config = dict(
    num_hidden_layers=12,
    hidden_act='swiglu',
    norm_eps=1e-05,
    attn_scale=0.177,
    init='normal',
    init_std_qkv=0.0433,
    init_std_up=0.0433,
    weight_decay=0.099,
    schedule='wsd',
    decay_fraction=0.801,
    final_lr_fraction=0.0,
    doc_mask=True,
)
Each number is 128 + 24 x the weight over its row's rms, rounded and kept within 0 to 255. Layers, rows and columns count from 0. The size above them is the row's rms in percent of the matrix's.

# layer 2 MLP down (transposed), 704x256, rms 0.109, rows 42-58, columns 128-191
size [ 95 112 101 102 100 108  99  95  97 111 103  97  91 100 100 113  96]
[[150 114 129 100 152 133 177 133 134 145  98 141 139 135 147 141 128 139 121 160 110 130 109 111 106 149 118 122 155 146 107 111 150  90 119 138 167 130 133 117 120 130  97 130 153 107 159 102 106 140 130 113 120 126 102  78 120 180 130 132 141 102 127 126]
 [ 97  93 124 124 142 109 168 117 137 147 159 166 183 125 133 107 128 111  99 148 107 122 177 146 123 148  76 101 121 164 187 138 112 131  95 114 129  85 106 137 131  91 123 165 135 129 146 131 154 122 133 125  83 125 135 136 114 136 126 118 155  98 129 155]
 [101 158 138 137 150 129 103 167 120 152 141  71 105 131 157 146 106 137 115 149  95 132 128 129 121 111 127 155 103 147 106 139 139 107 127 145 133 138 125  78 130 104 123 127 122 125 124 112 121 159 129 160  57 108 130 117 106 162 116 163 104 135 181 111]
 [119 157 163 116 144 124 120 115 103 103 129 114 103 127 106 156  71 131 157 142 155 158 129 116 160 101 119 143 101 175 125  92 138 131 143 119  88 143 153 116 130 128  94 116 137  95 130 118 113 135 118 115 147 144  84 144 188  98 148  86 136 131 120 149]
 [108 120 141 137 118  90 135 115 145 138  93 116 131 124 133 112 115 157 138 112 118 111  96 149 155 121 112 134 119 135 132 116  93 144 185  44 146 153 128 111 155 114 123 127 120 107 137 155 119 143 117 136  98  97  91 139 117  63 133 132 117 130  96 155]
 [105 146 123 136 121 158 137 115 126 158 124  94  75 138 140 114 111 153 139 115 160  78 134 134 146  83 134 119 121 142 133 123  81 115 160 144 100 111 125 139 133 160 126 122 176  96  98 126 136 147 126 147 100  69 101 127 150 122 151 113 144 139 163 111]
 [103 118 156 157 137 134 128 111 143 105 153 126 127  99 118 127 105 119 189 122 136 118 141 130 107 104 133 131 117 112 189 146 106  94 123 167 126 103 141 136  91 138 152 117 126 103 123 111  69 145 147 128 123 149 125 180 138 161 133 133 143 138 105 123]
 [133 107 109 133 143 110 103 145 137 134 120 100 124 131 121 137 148  96 136 121 115 125 112 139 105 152  95 135 115 123 105 136  96 126 140 132 121 106 141 198 126 163 142 167 161 143 107 150 135 140 142 160 130 146 171 148 132 102 114 135 117 114 110 133]
 [101  63 119 153 136 131 134 136  78 115 164 142 155 174 125 144 119 136 114 111 146 143 199 109 100 106 150 130 132 127 129 112 131 124 101  84 141  89 132 138 135 133 143 144 130 138 129 139 168 145 136 139 111 119  88 149 114 104 145 108 164 121 166 122]
 [137 118 112 144 145 123 144 132  86 113 161 108 140 131  91 117 118  95 160 129 143 145 169  99 148  97  71 127 153 122 134 133 150 130  99 122 140 144 129 170 144 141 119 124 119 103 151 125 116 123 145 139 109 106 115 127 118  61  89 102 149 172 118 115]
 [160 126 128 113 146 192 113 202 123 122 127 129 125  93 118 156 143 105 137 116 110 143 101 122 140 171 141 135 126  94 116  84 153 129 154 135 147 114 148 121 111 129 101 111  81 124 166 162 163 107 178 166 148 139 164 132 126 121 169 152 133 111 141 112]
 [137 138 111 150 153  80  93 100 138 116 117 115 154 157 148 130 100 116  91 103 146 166 146 102 112 149 124 127 169 136 191 121  71 126 126  85 123 130 146 123 128 133 165 152 180 185 133 144 158  97 119 119 146 119 112 132 118  91 104 103 107 142 150 156]
 [ 79 115 131 158 134 103 130 156 174 105 143  61  75 152 115 102  98 116  81 125 139 132 139 105 149 149 139 112 121 139 119 150 123 136 116 131 124 125 102 141 111 118  95 133 113 118  84 113 114 130 114 129 134 138 106 114 154 149 101 127 102 162 175  96]
 [130 134  94 112 179 128  91 154 121  99  76 110 128 145 113 143 170  75 139 145 136 133  88 133 138 121  66 162 133 131 134 136 138 113  97 149 166 172 125 196  99 169 138  97 125 117 121 127 157 118 127  81 119 121 121 113 126 150 133 147 158 128  99 171]
 [148 153  89 138  78 111 148  87 104  79 126 154  95 128 118 121 102 141 140  84 148 115 120 109 142 121 162 152 104 103  92 107 152  94 109  79 137 107 167 112 126 120 126 132 141 125 136 108 134 141 143 119 104  87 116 151 121 153 117 107 164  87  94 145]
 [ 84 167  99 129 131 124 127 133 125 129 125 149 144 151 159 119 111 114 138  96  96 111 145 115 127 149 160  97 114 159 120 154 113 136 176 157 129 130 146 110 170  80 155 151 102  88 166 140  97  74 124 142 116 128 146 108 108 138 102 155 106 176  96 128]
 [110 115 130 131 134 116 122 103 114 159 120 131 146 135 127 139 108 131 107  76 141 129 127 109 124 115 142 145 135 154 175 159 117 138 135 138 104 111 133 126 114  99 120 159 172 140 140 122 123 133 172 144 104 154  98 161 106 133  91 136 107 114 104 118]]
# layer 2 MLP gate, 704x256, rms 0.128, rows 43-58, columns 128-191
size [109  95 108 107 107  98  93  91 105  98 103  92 100  98 103 100]
[[144 125 142 126 140 130 121 170 101 106 122 122 129 155  94 118 105 121 118 167 112 132 115  97 106 146 195 124 145 125 100 175 111 106 130 157 124 144 147 138 153 131 111 111 102 151 130 106 102 126 100  92 130 114 130 135 111 107 127 111 146 154 114 159]
 [ 72 120 105 167 127 132 132 131  89 119 144 109 128 133 126 143 152 130 114 162 149 143 141 101 145 128 147 140  92 119 108 108 128 149 127 118 108 100  89 116 118 153 154  94 116 126 135  94 104 137 143 145 108 113 167 121 108 105 126 127 145 109 130  92]
 [133 132 168 132 143 117 125 141 131  76 147 130 119 149 107 105 131 129 145 140 194 176 132 140 134 122 105 169 113 134 127 123 137 121 116  96 133 128 132 112 152 155  82 136 146 131 130 136 133 115 125 135 100 116 115 134 177 120 108 171 136 154 135 140]
 [119  95 120 128  95 169 140 132 139 122 164 116 136 141 148 142 163 121 181 135 131 101 149 122 143 140 146 155 145 135 172 136 140 115 146 141 144 121 132 114 138 139 114 105 123  99 101 137 150 154 128 155  98 109 135 136  85 155 121 103 157 142  83 168]
 [133  76 128 149 116 153 111  86  89 154 136 125  88 121 130 141 144 161 177 124 151  98 157 162 142 139 158 120  88 103 107 114 104 126 105 101  69 133 133 138 150 112 129  89 168 127 105  94 110 129 121 168 107 108 111 124 157 123 124 142 132 124 122 126]
 [154 110 121 123 119 126 135 144 114 159 149 123 138 157 156 115  97 135  85 106 103 121 138 120 143 120 166 143 140 146  70 131  90 176 130  97 116 162 114 143 145 146  91 113 123 169 114 125 211  99 116 148  95  60 130 121 110 114 125 153 111 118 130 122]
 [142 118 116 104 118 125 113 134 138 106 141  81 109 152 121 118 146 122 143 115 160  92 123 120 132 119 129 133 153 152 102 147 109 149 160 139 113  96 104 122 144 154 146 181  96 104  96 106 150 127 114 209 145 125 122 133 103 112 103 172 128 163 153 159]
 [127 206 137  88 134 172 126 150 188 134 109 144 124 117 159 107 128 122 197 136 103  76 100 134 169 158 134  97  91 126 132 159 128 151 120 191 109 118 140 136 144 183 145 116 141 175 123 122 116 125 102 142 156 113 145 119 139 126 116 106  83  92 107 137]
 [123 127 141 109 133 129 129 129 120 138 110 117 108 117 115 148 209 132 115 159  82 137 134 163 110 112 119 140 138  94  84 161 100 100  99 132 159 132 142 137 125 131  71 153  99 111 145 142 131 102 121 132 123 133 143 155 101 133 129 144 118 117 103  70]
 [136 152  93 129 140 141  99 146 119 181 147 101 123 116 132 148 121 128 131 118 112 140 111 143 132 170 100 121 164 157 119 152 141 115 128 163 178 115 123 150 112 116 128  74 154 125 133  95  86 150 166 140 133 103  83 137 170 147 141 160 156 154 112 125]
 [113 157 104 111 100 178 153 110 111 145 134 148 120 150 138  97 140 118 136 139  77  83 132 117 123 116 121 148  97 143  92 127 168 117 101 176 138 105 104 108 123 145 118  97 158  60 132 124 104 131 111 129 163 124 129 152 115 138 123 127 119 101 121 135]
 [158 153 131 110 131 152 153 117 134 138 106 183 170  81 125 139 188 117 162 170 122 120 151 143 101 101 115 120 140 105 123 112 152 130 136  88 122 108 124 126 167  92 111 126  65 110 156 100 142 103 138 136  82 129 136 143 116 104 155 146 155 129 108 133]
 [127  79  95  92 134 160 101  99 155  99 137 127 124 115 122 135 113 129 113  86 127  76 146 115  83 111 130 138 138  89 102 152 124 136 144 107 107 117 115 129 111 130 150 124 120 107  98 136 177 113 149  85 123 141 121 149 147 102 143 113 121 151 132 135]
 [158 123 152 166 124 111 116 116 138 132  91 100 117 146 152 140 124 163 161 158 118 137 111 100 114 112 151 140 153  89 137 108 128 124  99 136 165  78 119  99 118 134 138 125 116 132 114 135 127 133  70 144 106 156 116 103 150 128 137 127  87 120 123 141]
 [154 175 168 115 109  92 136 140 132 149 118 136  94 196 101  83 126 140 104 139 135 123 125 168 121 153 103  98 117 141 128 160 157 102 109  97 137 104  84 100  96 150 146 104 105 143 123 120 112 164 133 113 155 137 104 146 149 135 144  91 147 107 143 115]
 [115 129 143 139 124 119 105 130 116 111 111 114 129 122 127 121  85 130 123 152 152 151 118  80 125 129 114 155 138  89 157 163  81 133 121 129  89  84 124 163 102 174 137 155 172 125 142 134 136 141  99 192 100  94 136 144 116 119 144 114 134 129 159 139]]
# layer 2 MLP up, 704x256, rms 0.126, rows 43-58, columns 128-191
size [104  95 112 106 101  98  91  95 104  96 109  88  98  97 111  96]
[[140 126 133 119 125 169 148 143 122 191 158 126 130 117 165 147 153 109 103 122 131 122 125 102 115 126 137 170  81 111 171 140 104 142 115 188 159  82 108 135 129 115 121 145 115 120 137 141  96 119 151 150 122  86  81 116 141  93 128 144 109 131 128 154]
 [132 124 175 151 156 114 122 127 130 149 115 127 142 102 105 127 148 150 127 168 151 114 134  99 140 124 127 100  71 130 157 131 110 197 116 134 143 100 161 114 122 133 180 127 151 129 122 143 108 119  99 142 149 176 111 112 141 117 182 126 155 116 172 169]
 [101 146 146 112 158 127 114  90 112  95 122 141 106 116 118 125 155 172 139 141 167 142 106 162 123 107 135 143 107 117 134 127 155  91 119  72 118 130 142  62 150 109 100 152 116 109 161 138 162 137 119 139 112 151 148 109 192 146 134 163 123 163 145 109]
 [136 114 108 143  93 148 147 106 137 100 185 109 119 129 128 122 136 139 171 130 111 115 206 124 123 165 123 107 108 141 100 166 114 132 171 116 125 137 164 110 124 133 146 126 154  89 114 133 141 141 134 163 105 150  96 117  71 130 141  92 135 132 121 100]
 [143 147 131 147 159 141 174  96 160 106 166 127 106 122 105 100 128 136 122 111 133 131 148 113 158 150 125 135 167 174 132 175 100 140 112 136 141 149 138 138  90 182 128 116 146 112 111 125 133 110 135 137  92  43 119 106 141  90 158 147 114 151 158 128]
 [103 131 111 140  97 126 138 121 108  98 151 101 111 130 118 140  94 133 165 139 141 137  95 106 123  93 113 128 133 115 145 133 171 108 117 208  89  51 110 119  83 115 129 110 124 104 129 120  87 122 132 131 140 135 103 164 168 137 148 158 156 163 117 123]
 [165 119 131 137 117 124 143 121 115 153 100 140 129 105 131 113 109 111 142 126 149 138 129 113 112  93 138 148 152 137 115 144  96 147 132 124 113 121  73 117 113 158 121 114 130 142 110 171 115 195 114 133 136 125 159 131 132  88 158 130 148 120 115 102]
 [138  54 137 174 125 130 114 126  85 123 140 126  98 136 124 159 115 156 107 109 165 162 178 131 101 101 132 138 136 108 114 105 133 125 147  79 155 117 122 154 126  94 101 134 137  79 147 150 128 142 172 128 116 145 108 136 121 129 150 135 150 165 159 149]
 [157 154 145 119 126 151 125 138 115 141 108  95 115 121 105  97 138 100 142 106 126 133 123 107 135  99 114 166 137 159 109 161 144 149 100 142 120 150 139 140 135 128 134 136 187 100 141 101 103 146 128 152 140 110 101 168 101 118 104 116 102 124 104 131]
 [114 146 126 113 117 175  99 161 112 139 117 120 137 131 152 152 163 123  75  94 100 111 131 155 133 184 125 119  95 105 125 133 133 140 142 109 139 152 122 104 121 123 108 155 139  88 157 122 131  84 116 150 131 139  92 113  95  67 138 136  75 101 157 116]
 [129  66 164 121 169  76 110 129 192  96 133 137 135 128 112 100 100 117 119 123 168 164 117 116 133 144 156 110 162 127 172 162  93 127 143  84 132 134 136 151 139 127 126 159 139 176 137 134 178 123 108 123 107 145 107 103 131  99 125 112  99 138 136 129]
 [117 145  56 159 123 146  99 143 158 113 111  62 140 151 147 112  97 159 153 149 155  96 114 129 100 133 124 147 116 125 135 107  79 128  97 109 111  94 133 117 127 134 116 142 162 119 132 138  78 131 140 113 125 140  95 112 135 160 166 154 127 132 124 160]
 [142 121 152  95 130 138 120 147 138 133 155 118 149  97 115 113 163 137 121 104 123 154 123 131 129  90 160 165 125  92 108 106 143 117  85  68 111 144 166 142 123 103 121 124 124 150 118  99 132  97 181 112 124 165 152 126 132 112 137 102 149 121 146 128]
 [111 157 143 110 106 149  75 138  99 160  84 145 115 119 112 133 162 125 145 129 153  97 122 162 127 152 188 115 104  79 131  89 118  81 127 144 157 120 100 149 192 134  98 123 124 154 124 112 118 141 142 184 128 160 127 126 112 139  68  93 112 131 141 133]
 [134 135 149 139 111 108 134 130 138 121 113 127 119 110 116 149 152 135 101 137  66 128 103 121 121 142 141 109 149 190  93 147 144 130 132 174 142 124 144 119 124  92 115 160 104 116 119 129 111 104 115 140 141 111 154 159  74 141 128 126 113 155 112 123]
 [ 81 114 125 131 118  68 159 135 124 163 144 133  93 142  72 123 149 158 125 117 104 145 135 101 132 146 118 135  93 158 192 196 134 153 110 156 106 101 140 111 134 104 134 121 132  96  97 123 135 109 136 186 108 120 118 170 152 116 140 114  67 139 149  85]]